config.toml
n_layer = 15
d_model = 128
n_head = 4
n_kv_head = 1
head_dim = 32
d_mlp = 320
vocab_size = 2048
activation = "swiglu"
norm = "rmsnorm"
norm_place = "pre"
norm_eps = 1e-05
positions = "rope"
rope_base = 10000.0
rope_fraction = 1.0
qk_norm = false
attn_scale = 0.177
bias = "none"
tie_embeddings = false
parallel_block = false
init = "normal"
init_std_qkv = 0.0444
init_std_o = 0.00811
init_std_up = 0.0444
init_std_down = 0.00513
init_out_by_depth = true
optimizer = "muon"
lr = 0.0102
beta1 = 0.95
weight_decay = 0.032
lr_head = 0.00945
grad_clip = 0.5
warmup_steps = 200
schedule = "wsd"
decay_fraction = 0.629
decay_shape = "linear"
final_lr_fraction = 0.1
batch_tokens = 32768
seq_len = 1024
doc_mask = false
train_tokens = 115100000
steps = 3513
dataset = "wikipedia_en"
Each number is 128 + 24 x the weight over the matrix's rms, rounded and kept within 0 to 255. Layers, rows and columns count from 0. Numbers have three digits each.

# layer 4 MLP up, 320x128, rms 0.198, rows 119-155, columns 0-127
164155153093117158152171137096112132096143149130154130097108117133127140082180101136188121067134139143106114133126134120128114125123146152127155156160173137167153104137123143146205149107187117170112146128070115118178141120130116147163116146157116125130132109123098136149155090133095136121151107088093115079122071161070148098115084088136096110139141166112148126130103114140131101117106
126072122143116107143070127142126123177155123133121117137148098134130091121089103094084122114165111126143189152137125107088126159170087119107116102102133170137128143108132128166175130115096112139127122116114148128139109125163101141138153117097139122126109097115139092159143141128150084159132158144106144150171096111096137114130154094125142112158115147118088156159144142138170129140104
115115133131150124114140151115128144138140112120109152108169135123086165104105113100168155132168103186096127162099111136148112129127145153103096133114131133153104124128137145093141055132125127093129110131066115150149130144122116072141127112080156114143152149128129130124115091158140125121157112096126120139142139129152132112105112107142101164135130104131152125141149146155181147181133
107125108133141182144111098140123099126112131113112087103115151151104109107138133162130173160135121139135117096145117130121116125135126122099134155117123123152130119167165149125125106130100099109116127143137129136150125150133107088144139112155112092126147083105131132143087143151156109130120099077115145157166145115119131124144142155134109122119098101102132108138136107099101123139134
101168138163127136126109157154146129130130127089078120107122111102135123141140100175144143110109136100122132198118145131138130119117105129136170107144113117136135155127116112128119167064112106125133139122116119158115102127115124121100175126137124118115122113127153117144135148121126099149125163102102134123107066186120118142121149122130134142143145147104119113149156120108101126111116
133108130104107119127119153127122117135107115131197135130096054100201162133161156120135155127202114169131157115140142137131130134185126139073077166092069123141107142108184143087117154129090113109101122079084168101095101149147172115139099113156164113159129117134132122184133087107153134106147120125135110093139118146116164077090165067131091094171061137114129129087146064175162137139122
093097135132171140077131110191159151122151103125146117154088148101125127138145159100125103114152130124120149122128173123175148141130101163123140139121155115137113102118079132122119119106107130131162138140110114115163138157097121130115118122128134145109109097121093114131124100133135112150123095115119113085106122167128155074118108123113130101086129109110116137108122097107090148094165
119124167139074168118151124183140150090141162157077117091091164144179182100127084089148102160118119137139162087054143142102162137120096131163116137118116151096138145111145098131112122077087142082137104128102136164153126147134136116184108101125103160112109078145125149129112126139122147123142114142097087099122121154124138112147143162108135128107145119105114137143138140084130069129070
108134122126146150124138151114135132155151116113140067136117152107121088147142119122107128120129124126125140156155130134123135107165128144173158109142097131156080148152139099114103144116130172119101155134129132123119130122151139130146128145132101099149157106112140095142128102111153126122128126092143129133115119119116133121132115124120123146170115115144158116107132145146137130155118
160112135110102112106147184124121114134114115146160109116119116109132126148152100141153099101151110076118114149186099153136146114130108170134119160100079113113120149131143136141166159151122152084103138106135137100104113161137144131154131150134114067126130155140123157138136088117146137121125094131135129108127163138139143127094079096114132155128126144141120155110120133141156150135142
076119145069149067143131148116089117108083150112099105076180134126097103123104157077108126116124133117108132109111145131140159198107156084141181069124154132135099174144141106097141100152103104145166112164159129091130142155118138146148121135144122176080105144094098120114123154109108116119194155169058111167141091152125113167094125110091112197166097105130144151098108168113148146124119
095119100160133161105100080144134136102145108107164100146153122150140155168140128167111134092112113148165087124134083131118153145106130120154123114114098097104185141142081131101145157171128119126140166106121156125157110160170083187123168142126104118159129132120123161142132139147166117153158137136113107137156101130133170195132125113120106113098175143107142158150130115138155167101139
136130084121085115077170091133104144103153171147120154129126107117107125142120138154151166120133099126162134120162114099090038124144101118117113133138172100113136150141087128102124149119138172135168113122135120116135120112110106066144140109155168091100143116147149126104138131165103135149083158137143135181113130127174116108077153103126090119101107093132108144125127157122136141138121
103111146120134108130159148107139146144121092159121144116121117091119134101129112126129113124104118142091139129114162127132161120124152121138134162111147140132119119130114145124115142096142120115130131101140105117152158125097119111134113136134120126133168122121162121101133130123108124128097116142184147096149137141112133129140090130105144145136110117109145151133113125111138083127167
119178125107113141097154158145114169134096119049139133129127093122144129172092154097134105144166102127097124114114149175117158110123122127129166123146176135125112161067132099111078136067153111109142174141186136136139117108054116173111146128077118161165112122095121057104114123136128097119190110138113153121128120135141127142156161138091154131124134110116163123106154102173124153168126
105116142151116106113173127111124143142135123121113113128138121119159114130122138146122116131140102125135119113173137127130137144091150136130106137117159116134144152134106130124097113114125149133121136106108103142141074133115108133111104130103137145158164111120127116149147082121125105085124137120140120118131142097167132131117147138126159109109110125155127123145136123142131104094112
168115167131148107122149118095140117164115103115120146147105112111150129118130129121136090141143097081114149132162164123131125134129124131182150092134114119135127111118140091117116132143132131165104100096108140124125120141108081134125146083142129121140113088121151088122130122143131076166109101090125148138117146115141128133103100123113160114147108127119166127171117115098140115107133
160115117085146146140083090085113110172126099154120121165101177131099121130108111136089143135137145152131181109127145077100132115133105154134111156154113135143084130182140111089166141057141124135073148130090089143135111124136126109177172162108159104107109141129153175145145145118149140091145068148117108143132157108127158157135152136156129169127101155085164106102140162107137130137126
076061110138133110115166129126127137140121080137153134161205163103134167152092153171141101120154152111117136163020189156130144121100147141094105151096121151100067174108087148111077102070163123171139188132172123177131098129141166099131079164120171158106129124167177068092128141136154160134124084102152196099162091136123135146137166137127145105129162131146150121117106136154098100153101
146147071128145133151149097142132094188184131132158110145146105117100114134087112148113083158133147112150097091151086096097166125157124157140125114105172117130149108201140103133123144139125154114092173065147086138121072128151109102121133174123140123109079141169124122125147164178127126082162132173143109119139132093131123144100133148117131127112147135169117112172111122185094137120116
130102122128158104073134106172098148128142119147162119141138148167075102125110117114141089164099082123080135094151114114083146120104117114092122144160146148161093114144129103130108155146125089144112114104161181153111090149121130117149129109164139108115158136096141137136183117108122130065114124165147136146193106162103096167120127099100147153097119113132081141143196098115154161149112
130140124147114126105118129130134116097130147132133115139151139134121135111154137131123150146139107113134095130133114157126137102119132118120113146138099059139123152146115156142116137161121128155144128146130149129122138152154132149125111152122147126095141153138103126143131133127123154126126149127123100092123111181138152163123132140141132132161104126128117119109157123136136136138138
128077102114153111086079155156144144150135104147146127120083079125171130106162114181163106120150095101119097131148114149136076159138097122099142150114118099069156175116114143095157120146116145125128127096148140121121109056139113123117180133106141137099098151092083148090134168104123140156114099140103137161116120153111129113112115109100115130121121161140089173121151138193151152069085
134138121153096132156141142139131133122139115124140135139117119150147129140126126152135120147119136122110128115130143126120127135126107120146120130130121126156127120113130134129125121144134143139105119132144139117131126154146138121152116120117118134145123111120139127128130107116138138146144111122134126150131109131132131141136125129126112122141143148138137101122139115128134144129124
136120112150104108137146087097076090133122142172114158152121139132119148144138091113120084079101143130106119126124149120116137134120188085152139139098114109090117134148144168113148099104123170122091158132133152182167131169085118099083091150137115136106091147183178119134127131126115131169134128112131144142113154093138118146107153119073159140151104109132158139102105140126080163156128
107168094149137144142115134119110109112100134176090105103169126100095097131104096144177114185117153149110146137139131106130113159147108157126145185136159121118130146136088137029124121129123117136165125168173166149077097137106148145135131094125115070110131113153146128117145130186097116197134165134105126091092162126129145175172115090092121142147077153136144151183113107142121111128104
144116098131114143142165151132111075115130139188120155115096087136094143141105116136104118149127107151128152109135099167159099139121181142123125130126141129135133118172101102109138123139096120120120166080114135112121146141154102120145126168107136119137090123131161099105124138109109137154129111151153108130127128121135154124098120117121095130135153110140143092089098129130147144160093
153127117095093153059161140101125132100107084129178155106153143149176107170154153157062097139162131078113119148152153113183149122143157118141116137127168113160113148074144157104079190108121069128134115118136137144121167126151143199171114123123094135143108219099136095181108095167185108126182076122120132108097076082208119155094157160086179129136095091144119091090122109149150122110127
109139107094120148132136131133126080138112136166143138115141094140153151196120124121155117141109131097164124117131099154123123158100115124106142138111105101116109154116116164139082150153124129133075148096151153141126112115137149129143137127123103120108086156110162125136104123095118116123152131100130145086092119118146130156094139106099128123137105141119116096111104097144149136116133
106127131106110134136127138145138098138162164130169117112126160141108100153156104127125146084117138131124126129101102141170130137164135144134083107146143123152143145138110147142163139126151115140126113137097123120141144143124135099119087086149133134126117132137102108110130176134139116137110072120105091136104101140115155147099119163126121101146142128134146149115079117150127117164109
159138107141122132151161118158178145132133122171092155104132142114154115131102134125138129107151115124122135145126103107079120188146136107118128106151130096159118142113144080072109103078133126140155119128129130134103107144139125143130165119139136069087138093149158131124149149095104161123150117137144087121135166153107133128129103086106140140144127147087078176136116100172156109162131
107168146111104091156081070168142112141153161174130140117108122170123113146066131086102106108104074110124186163118123143116148158133111125119167093145138148103125163096127144147109157089068080097132146105121125116122157114104144117077130112133156097171166096096111143175119114055125142126155173135159139150147109140127087079129152113127160137146114130106111178135116123124114123165094
160137186106164117154161114163143094135126131141112141123130119149086141145170076094109118161126143158135086150128124105139161081095113167136124104122121123116144143142099156155120178115123172118117139141104152191118155097160129145077177098118151147143092128079080160082199183147110128134148155151108125095115147134162119153077146142167185155079109114134152149145121092161078117144126
131151110101159136108122137123116154144108120158145137124156092145134129145146117129122129129097096100143134132144129100105122116118154107128105095146082098111116137111137124157120153143135094120137116148104097096101127106177118160141150110149146082126155194102101133144180137152086157133135107112147134132140133115106130122127080176095138111179124155151150109142109086145130109133181
128160106120117118086110126120104136144102132112143111145145137127148134164128141127136111151105138131118162111147110137088112154115151118130141122139136115103142117117133154112131130129092157119121156118154131135112090143119142101093097153147128113102118142119159140145120136118116122162140084143114119110121139156139115129095112102132125166137137118149147120116115154115158115171146
148174128131165164130110098108129117095122131068162135144132099153121134148187151138146151118127120146086172106181141163124136126129119128148170143161133181141102132159172108096109159128131118158120114144167148132100133119118107117140127167115149052159105145144121151181099138122131128207135108163155152142137148127128076140194126124171123152114161105197102110174166156136149126103102
134105096140097069123129154099155106128112109134172144121122128131140091107144146132087141121143147119140145128135122171137090148107140189168153130111130157160113106113116134152164102134137125081084100096130113100101154113150107118156141118118146116147113116108102153150144106105150137127139109151134111179157151117102142076143102125147112124115117125152089129160140129140115151125122
# layer 4 MLP down (transposed), 320x128, rms 0.0754, rows 119-154, columns 0-127
133118148088123139134145137149099090088103148111168157126117128110121133103164169154148139137168163138158134143125111149142105146148138130197144116176134117147128103085135168125151099102103127137056177088098115141150165088114145164169130086089133116110155138122090138136128156137113110108145125140180131103093108081053125096198137111130118133155138128201117122123161161153152108119143
090087138088135166127118121084163117119121145095150125161134094104142145176104110092120086156143115152116157176117087088102174129111116160125154126105136117147106116117118142136117129143170146148118102124121157108140141151139139147103099109104086145129118118115105136116104117119133141084139111148114148177112142126090122109133142127110156113143113111120131138115119113160127183160113
141098086126162117148119161163166166120101104124167109107131095144132149154128121133151138153156110147121122138120123184133120138116169156110138153114135150109115114155097153092097102148099119143130138170150148183118123148144113128146139165091085087154123100130103142113130148101110129138119139154108124090113167125124143152122092134119128142119125133124129157139147144142169129132138
108129136101125123128112112124129100144117087104090126121095115110123115140125137142147120141113119128103145137156141099119107134140100121111142134105121135140143110099134112116146109127132170080109094135124155141137085127136165119174127167119120142163126122145110124188109141118128098095099113122124090120127104114162096115118107141122085055140131102088130134144111157111138136106136
130150131154152095127162129110098141113113118148132140125127114121117138132139162114120119136104101138151143109152169108128145124110117104139173138096105181148090102099134136137129082148108128139113139119109151105136145142150106136138123162153087101130141118141099099134101127144142117123126097124138087157116125102088111167155116130104137073152119129131114102135146088124121152128122
151091160154104112066123090128101109125124118151163159102140165169073042144130094089170146152058130124128062129110152157123117092112122097120175108113134131138151105116116140157138090142168079139124143183162119132100097114121118118155113153064120087123175099141135145122136151092115094118103132131119125156116174136096137167164149151105115089147121081132071113143144131117117140132186
127169141130179118127164145106153159092108072136150107161092116157131119129134136154139154133104144099083121139105162082156140083115120092077158171122128139151128115114141142098136084092126187114130123119120137107137141177143127160139059131133109159120149098143175137160135119137162107109144118164142124098118118141136162099138128111149102155116139142139123147162152149087123171142113
094095102135120099090152138171039136111113096122135151115142126141136118158124124090140107135065095117112131187114134116101142121134080139170148131130107095124128118117133133137155159103126173105093148163052138144172112115142132132147066140126082137121093126128185170105095182161177138129171103165096125142111142108115151110124101167132140161120101125108079165127119157121141108114139
114116145099129144135113088089128128152120113129127075136103105143083065120156093137117133128151133124121116193142159126146140134119133139135145130110105146143139104116124092137097150093136123125150133169133106150122171114154180127146105164144125102116167129147112140120154074144134121139114093118089143149117151136121169114121119122139149134166101130120145132110103139150131105128101
142130118127097123125135152119155156101117128122170126183106138100126135125149066092130115128151135070143125124124127160148129129122122155134122139139091140101119149128166135159127146172133150121145090088107115158104121129108110125135151132110133086113120147156138131114160130124107111143136121163127087094126140136133137146079137140138141140140082143103104148100147114146122134134116
154161150122124112170119122085142131099103127163115109102145152096148161143121139115055104113149114160127140115136152104127128138094173128142144133133104186137096160181164175120191111165131106124145062141118115142136110100104143098105133074143179139106136153111137109130087122171143159136127151117143137098117113167118119147161115157165119127088086107108120156109108153138117148109105
114104110098133165156159110183143120148140119088136133150128179113157134113144138096137158081093135099156165186096145131136142132097144124069133141134133124094166100146116151135144135159131135127134166097079145118106115130159153155087147106148085103131127163166115131102107153111136111122108102148125133150147122130156132104179108173141107126071125111081126144113120097109165121104153
111129101087173128130113158140147129150116081102153155098138139088106169095130146144097134157170127133151127132142162103155138087102129105150146126114144121134099077149096141170130104117115140126132088173123130122128149090131134150180145117131131114114121119118138132171091111077125133121114144112072122183115149178113082150118096090125143133126136095173097133108084139089133102150133
152129152146114111090138163103101117143100129116139124137114096123119126151143124129141147108124130106133145128118084084121144134115149157143116139121131139145138121112175125127149129132127115146140142109109118126127142091107066130147121140141102097135156170141141136087135077093089102132104123136144161092137088120137152142112139158096155126107086129124103163139114100123103117132170
116105152145108171109162118169138131134081112113188106138122148154092146113090138102108128156132120135135068096121147120103117105115154185125189123150112106139118143137119142129113154159166107120179167134141119101157153144110135110117165119066140151119148144156085154103118139159093094133150171182102157145079176179120105166196095146119125150100082109147098119142175096111103137161126
125149092111114145132092158141136119116114140136157198125108148113116134118115095098100121138108113137113133146113102124143162120146116127127130156115094145116136107128128107137145141170127107103116140143145136089116106151125126130168132119119129097121117098108130142116114122121144145133166120149166144094124129114113073131133089134160109169138141110088110142129137113131126142142151
191124172144107154122109120127129127133097158109121133125104148123139132160141137167130139129087119153153150107151166104141129126109131168173101108100125116131120155129104116108120128151121151138113144116147138123136137112131073138108134107108086114123154148110155120102121119106104081120139103179131149077111157137099102148148122140130142163144111109108126108165131143125123150093096
168168130114159173139097145094133158137129113138100110167084112132129074134129107125109152160109153136110141078139115109089147123140058084091107173103108092158156129136123118097155132131116144108094089111128125123131117095138110122130166139118106130137162135119106106138119107189100148164194148146137163134120166100155118155125132128157156131117081138109134089103178144189118144150115
097117122128158107133150133122110160080109160088138082154136148174134082118149073104153079120101138095082109106136177152086098100095095129127069162114079115139090148074124141115164149167084130158108139110124076106167118091133158114129117129110126096156107126180109086134143151119140125154120112081169078140119129144153166183144171173113138115137123198105123122149098159153093146140142
152097156093122135134151173114155149150128103139129189098119156129096115133133188157143141157146134100059083100078133128163103074141188144095109141121077138131150104127103130168160143134142121142164144142148169126093117116110097120209136144154102127164117113110158126154134131088115126136135141142143130120157120169094141137138120105150159147117145120092104131109138139109128138145096
136155193134155093121132126093129152144091117151107077152113156128135161143158098120107113107150155097154132150107113167132107152137120148158181133120113168137146153159080098111122142151132140142100139172111082115097141167075108116134125112135138151143105138090137099162133127094138137134141169078099130134123147121138135128166177135142115113110117155128094095116106161132092111147159
124128118137124112104140140150099105088128155134122126139149141126133115133154126126145155135118151122153133149168105137146136104096147131145092137131104121162159138146136144124123130146123141143132147136134143143111127126118138134100110139135155133106132137121099123122117149111131141124127152129127131107157143128134132137160117114160125138147114140113127140124125114141136136151112
120128125141133111125115122087098096095146126131145141124116149083126186106150138180094132113095128126156120172095117156100122110105112062137105117133129173099125116094149110087099126133127176146124145177132104122129102131122136165153115123128113109170121130122098093134112132144098138171137078095117148092117147120154096132152124170106130128177088107106122154136126104115152134122119
125122151099137129096145101139127163156142129125137123134097129162146122139128094134120152133140114110129123139123117122120100090110101124113149130119139117103138157143127149110125162111118132129113100121147117159143139118087106136104138136140115114156116117130137131121093145140127117118128139120163121132124165138126130082134133128121133117108123118129137131135139122115100114119124
097160130156106154138072146119127131096171135118185113135093135120086109199101125103119155159141139133116143131128097117054154087106101126155142093104127100128135119118125113125159127138122134177150141092176118116104122136109093140123150161098133139083117128129135104112113137115116143120156071162132106102132148150162144152103156120109131087139104133122134094130109118139134155148108
138067119115174136154100145156139164087123089118145072124125134073122099167104157131118121134120073104157116156109099095162161121166122097119127167104115170137168125065170191158161138118089087151135139143102143189134164167085134169160102137111190107126126133147132118148140132119149146144092112142099150128165106161098102127139114137129194144105119123096158160139169122122128126097127
124125156143125165121132165122127143140126142100122159125132140137157108125136132096158134136141110147125166139139146116119162156142157106140160141140107102162113141116128153127141115124078128124119123134110128146123134105130129137158081147167111127144164137109088166122112135146106144141121126148105112140131122121102125171138144169163197126122137121156113124137161126162096117146155
160164107157150171089123123136119057093157132109111119111132121172183125143123100074146157126141099134177097124138149160122135146138136141114161107120144074105095137144137168177117123120123089114143132129084139126089135120189118179102111149183106077091145143190117097156096075101113111136183095169148100082102120099171159090109114132169106145094123081123145080112140214087110099124115
166122118153135133094123104107101091125112134140149130141130123121117144146119118120138117132139123113121107117103139134137100135132085114110177151126107101149137107092122126120092174145110147135091144129132112144158146100119168098111136124147084110085109127154125152112123122094119077134139104166091072098099126148116110138142109116122112157113125130112122096146172138101130140088140
139151102146084130135128134153159103120120158169148159154114134120104146125136084100110127122140100119145166125140099129161098116112154138098117139098153143098104093105075149124133133130161149133118131171130135122134143135175129102103137079139160156117094119115128138170145147112140121137119128115115132086131119141134126113132117126152095143132127124185145112153137123096157121174143
145129126101154142122137124121190132110167112116119158114123126144129070153089185120150092147145150130126125083142076118077112149125108072123129110102127148099112102091128160137133097124126118098124134175156129128152138121115171114164164128133158114117136111148146143087095175125161142101108066087104110139123158094119127176132097089122117101121127157097130150167171139166087081133108
107143121087099140177101116088131145155118119090165095137147131086136141140161126122137125146141122085140158155126109102130166152104126166124201164132157116118123150119079148146127111124143160151115083125137122113106115122131151093093132103113112155181118156109149144096126096132115143077140115116130117105121112110098123160076077172173117149150123128201098130133107124135120159132138
149105131127103099155141113116112155112116066130124104148105122100165147140130187100176102106087164116130186098141140068093115160163162124121140154108132158134123106102122107142094102125120124131160122127133109099136099152161081128107111114124135082137144129116148107135146122096156129116087187103160152143089089128140165153124137098123138122116127090109117119159161148107101148121165
153133126161123086124147101081115189123129151139109167122141128129157093092141152113176129136096136099147153127121126167165104112134122121104115123131125179137114071143147123088132146092100124132116159091141119165119102140136115120182097141105139124132136154153104123142132132141159154104172150134150127130108108137140105179174109109104127100150128163121109144121130123118168110130144
091198125119118137100151146111109142140113124136146101144117111122102172150080100122121137148170175121157130128113096146132136143131161109126132096130115166115116142115154151114104131150102121140125135128100130135116109127100140141129111173168101124112112124102099181112118128150135117136131115146138102125113140128138089135132122128156170115104118139126170153112105137118162134125167
112124147091095124130135117109142129138127137186107110093111126109151125117155117152176130133073135097133100139121131119122162128172142141112107109138099124123118134058120148138145096100115121126088127139060122132147090093097134135169151098134140158118165095121114123098165135136102129066154184131092114113100098105133133121071109109097140115115097136136167147078109119158129154146186
# layer 4 MLP gate, 320x128, rms 0.211, rows 120-155, columns 0-127
127117163113113145104157150106138111132117130101091132124112152121109113121146153107152126106134119149138180106136097085086157126144110110161109122109110136096164125074163143177128124111126091125141117148127133101148157115115110130147127119122135149123135155140130110138144136149095159134129109102166136147141105124168126124121115105106120149099120145119138105130129118141132125160171
126121146135128124101124138118127143127129130147113136094112155114122124093137126077163116123163119163084156164112125136120107148149130151116095132154138137165127149131144142132193093099137118127130111099051089118139116161089116115123103126135139118128135135134135142115137131146149075141144118087156127116145146128151131107118155126152099169114131111120147128106135144164158141160134
124120114135120130117122090127130105134086129111128123128150126125104102149093163181093093160156105155134133105153089150109085148125135144157115131145140117144121132132140159106148104175116166114144135147143144138141128114110154107138154129108138155126111128112106122122112128088170116099132118114104086129160130117141113128123140153098103157145140119104160153128158127148149113139118
120108120137135106112120122155152096120142103170140126136128125168119133129145151145106138156093149122147172147136176121138135136123110154174187143128134148149120145097169126113102106105159105123121146135122141128146168099150117167141109126102097128130157121130097116155116133135151130104142136141108105117085091151087093156134126095103157160119124129116127140119142150113154117115141
153138100166117103132191136171135180137144067133140176120145121105225115141116099146139159143129109147136102136123118109176155166134158169131098142131110096100089131150122097096130101107106152138163139111118119111095132192119143097178139061122096137111120153153073120146116031122111175069151107095115086173092121128130138085062114073106133141104149176198118139133107092164118123106139
097123102131145134091117078156101116146142131162105121151110158105106109160139151110123091093116122162150114103115140159177123134139157153125123103117127064085126099131109131129149142172135156119140134137084110134133129136130158093082149110142142135122105146109052121129130096108140127100102129123074123106107148146115128058152141124129127119100147133086132122095132094130089139096141
081121159128127141114129155163099120171095109173108116126128168117158167151094086101161147123113152167146145150090115094089156105121099152148089148107124131145108137129113078089104103105071113117112122138100159150126098147119116096152115147078130137085137125166142115102123136091111156110158142160078105151095119107131166131120108139120097147127129129109129190141183153108142134070128
112120148126155107165117158130108140143131148119123104109154185079169148148111126126133134104107159135156140118147094123098122095161141163144175113150132129106112125139144100144147128135126143110111142105112155148119094140132133113135134160131115134157148120124130119139123139155129118109107130130104122116136114137115118108129134114088114157126146139116120117124102149151142180116143
167126146130129150097148110143091091148128113125119168120131093158081150137132165158137119122129092117123106100141084125100125112107149110134113112143142082143119112136122127140155154122130129103124144134167142153125158109124097118119111152125134158129158123100137126111131119116129137145079136083118153134139121120131095124146118152153148121130139109129166125113114161116133151112135
156144146149135174088076110118103126124145088107102098181103154105147146108128123162140146114098110134159120107099101157134100136137121173130089140153125116140142083135123153125115116144124142112137092122089095138105112127169124125156150104128161076098163141159114182111139120125164136162100152131158110130119147151139164133148148120184136082114112151096122140141111106107146108127134
116159180117125116191161118144139121151163140140093108118093134102127128075138114142152137130123169098131199136138136164142144107144145185166114148140161132162097142089164119130123154144138168109117137181127122150149125157127166085161093146142121129159131115139114094099136108118105117112118122139149117129133127118125069110167117110109127140104126133115103098118129152096145106122153
134083122149116115112130092130125099176080173116099146112124122078081133127105160126165091093111140115129134101175112140147162160169115094192103089112160158138114166143125174121121115112099162122153097090143142118142109185104134119143142130158143115123094136175176150138134097119094099130120185172136144167111132122183136131096175091091120119142137093134168150106131143151106200155142
148179097134112157114120132114117072128108133096140137161134116175153100150139147143138120125131132115167126105124068120125067145111115125109124140137127097140132117150179116113106163149132093143122149140148155143101098121158128129118144165095140100126133134136112127130121107117127124141128105139084153131149105119129163183137144126091125109123115153139098130141155120131117169104120
140077130175131139094092114145121110146135116147172141112141151135087107134086141125119124117140156118173137123105108094108122100119157166116109103144092066171141123148156152076177126184122162088116128108073140135112134128166134128149133135117145121134136129153153157090080111112129153096117172159076115144122168132133136138101097102145115135142139149158126154127142127131130144101130
128120121113097134114099150145118132121120136127130190126118130109127114117132124081142141131113094145108161135108107132152163115141139102137139155116108156127094115142138100141128124146133130123142132157150161090088136152120154149136119112154148086140119119109100137130128116124137151144137121116156128128136125161116112135149092126130155102134117156098126128136121087106137134154131
133118127135091130108135082160109137119143104122115099143132143174114148150103136141102124133091164171169124141152115145161152118121130106128094178125149097137133133144102137098158175132114111099137168165106154147105113135104124169096110150131115156163136130150144128137139095102131125145125163167165110081115109170096106129145135101131124144136107110144115096091145128149116125136139
115111108088125146080115088116126094134104129150113145084102128166121157157122112119072150138091156121080150088165106069121088141089125159133120102137139151107126162096096114108137127104160120187106084125080072145129102095171149162151107135142149118162080113129156122126149110175155120087145115130096100128092149135140103168153134159144155147124106115119143110103120174112167064120095
123094118155125095154125094159131146089128148152127090205150084157157189086125131115074115120063081074114098090169092145156188109105136176194100169153105139087093115181149169116168154097088120107058114156069121126142119113122144113115158105101165163124133159136176126167134135165150170126096086124143128158093148128130130101087187104168126108159154110157130117098093163098142090148061
118116165100109145099129118160104164119153049118102144110109080203068119124185070183140152081112156121154141119118109169095096148153140158107125105121111121155154134128136150084162131141092138117114125088144143139115099093114088124156145142117102097090118150147164101174118169149117106133135118165118152134130087144134087193121109119165133137158075130162115147138121146146179108135111
138113187156109117104154117100130149146150112121129098183091158120099166161149125124122106124194135133149168150103133143136112108132070133134090139116154146143152107154082120140108152194169154137099122128106088173166113125131083130127121076123158132159132187173150110125101131111151095121142149120097109091124132123108144119107140168163124122105132103109121139123113176122150162081114
130108137108140126134146135112112127107116136142115127125129130106119108127131130121151135111114136148151166097136116103138125112109126139133109125134153177128139120115146124116130123129143139133110134125108119119129126091122149109164136119142124130154120125105116151126122126126116121122129127121132137156142141102123130114129145116135124118126127120141152142137118144130138122132110
162144125140103129136119088099146142089110125138131170093118148161140131143088135096145135132105163159105149103120162110141127137128147134140160129131166137151124128139120096133132088081110079116156117116102073099142139137124141109098120104128137152129148099188156148152098163156134139118110161176129117156168087140128117122118120130094124170103137078133114105087108087102110133123174
131125106154114097162120167128116127118134146142122148132160151116142128122132148163118119119106136142113110121109121117137140165136144119162103125132127126170126137121129124142135101157142133138109143129133133111098146168160172125174102100116114125118117121118130147129155110129122154145155128121106116165143115130128164168122124115128104127164156155128122129122128137137169139138142
105139081162139082162089153122105122076141091127109150186101086122109135141090131100140087176122115139172175129154090153130170113147128130149125160133115081116112160119112137104134146151136137096134174101164125151142111146128152161101125161126084125117101132169142050085097083123137141122177117134137148150131142095163154168145194122104143130140134109121141099127131136123105128130134
103130190166084105121126178061071086099074123132143145134126120071118107126134160117115112129108128082153134153128123115100119140099113150094132154119119114126115161142121106176198182154126184073145128129117167149140101119140067083096183122118139126109177132132138139154124141127147060104134075146103093108145110114098136145100133123135127131160128184147144143122148130124115176113117
086159151125154169089133133109129141108124106146154132092152135134119134133160113207159143158135155128105128137153151104102114106107104085098124139120159149147116140118093122150161145142102110147116108133137087142103092108107107106122113132135134124097171134108116118098122119130108091082126106112119127131087141116143139153115097164187139151129114134143106152096123144118129138145164
153105123199106170128142080143162128073144126120171138082121113143153129159173135127128194092118086073115173107114120142164147117120175174133135133088135056075092119112140119135196135195076092125118074139104121111112120145129112124121139120124151099183180143089170072128118142125128141111194141161139127116128157080132038098092116112138138140167118165144141094046123187162167144200130
106136084115109126143150141151157130091150140134137118111150116129107117116107147110084149115110126163130140098138087121133139154170153154118123099104080125127105139142119126167119116112110131101102111115161122140094110163136143146134085108130116148067092143094095112177131115091132182155150141118139121132132094115124141129112142087155162113152171139137142147105113149166116085088126
089154134099112123130119115130113091165108137136118112113146135129105093122140153127134129097127121155119149122129138157136132141155131100121152106167153121147141177122170156131166168119156126120104109100129141111174157131122091113138118144127118127164157106099124075104125153161109087132093117149091141122115148129084143143166140135110149130110108114112099150108129123133100107140121
157113129133103118146156126154188139157120129162116144118140167109169103139111111112113100118136101125144124150133131133106125159156110151143116122117101146129136120096121092093133151118130111171138139140144101091079088132119112112126153102125136106077132085145141162110160166128099127098124131095115123150109159128125143108130114137118140128136141118087079169145109115165110115175136
117113096084124119149151128106176138132106084095142139166136152099147151160124159123144105114158080118085168137129123114156197128148150151124091131118124123125164108148145171140134122154116120136145167099130168104129100184113220119137128131107156132084163144139191084142135095126155093106094104088142125153132079147125127136100120107127143142149089149179112119115103123116149154160138
090060096206126125135085132142092107093091178148123114070135115113157126139148146198146165113170145179151110141083121124113173115183083120120074133110100139123161132109174154117143145137121147150120158125128161132138108181185143132114142104102108162128170125152114182145122121087161135121156114145143081133117103099086128133140117142106138107164136135170160120118168105184142085112132
143145138085138150102168136155093151086129140111128139134104109143133160121092145114105163138101121153134152109136130139149104139110098123111139117106179139135120132077147120150078122150124100144106157078117139106151150103138124147151104150095117145079136161124121092136130096117144116132095092140143147142125141097114154156171124144113103089105146076138103140126106159124114118130128
133149104141108133125129152124125120153133145132140128137143118118135128150093146131131118118107148115130166123116086144095112139127137126153140111156127123108135128119151117135134138132114165129139141082123153139115121120100128118106118151136151112117100124139174154102146130128105122160145125142102145132142159124132087136097131113118106148142146119162118133105135125116166147165142
181171142159171112155140113149113092110143122072132190131146061153124132143114174132109137151121126152111130088140114179120127133101119103151167105140132128147119149166152111120081150137122111116111149138144114117091126112156130141132098158105125100130131206087138145143105133129148110156102117136130113111146151105136103137112119131128149129106139103161101118176167115123082157140135
092134099175110104164126144044133135131105113136178112151135121104131067129152122147136137148140144108160170128144114135102128123064111179156098147115107126147128135154111156163140101126153121117073130090133116131115132136131104110121110096099135102125120089107137147115121158149143128145136125122112118124115154130108112107129124113129117121141083114125124147176130119113100179115149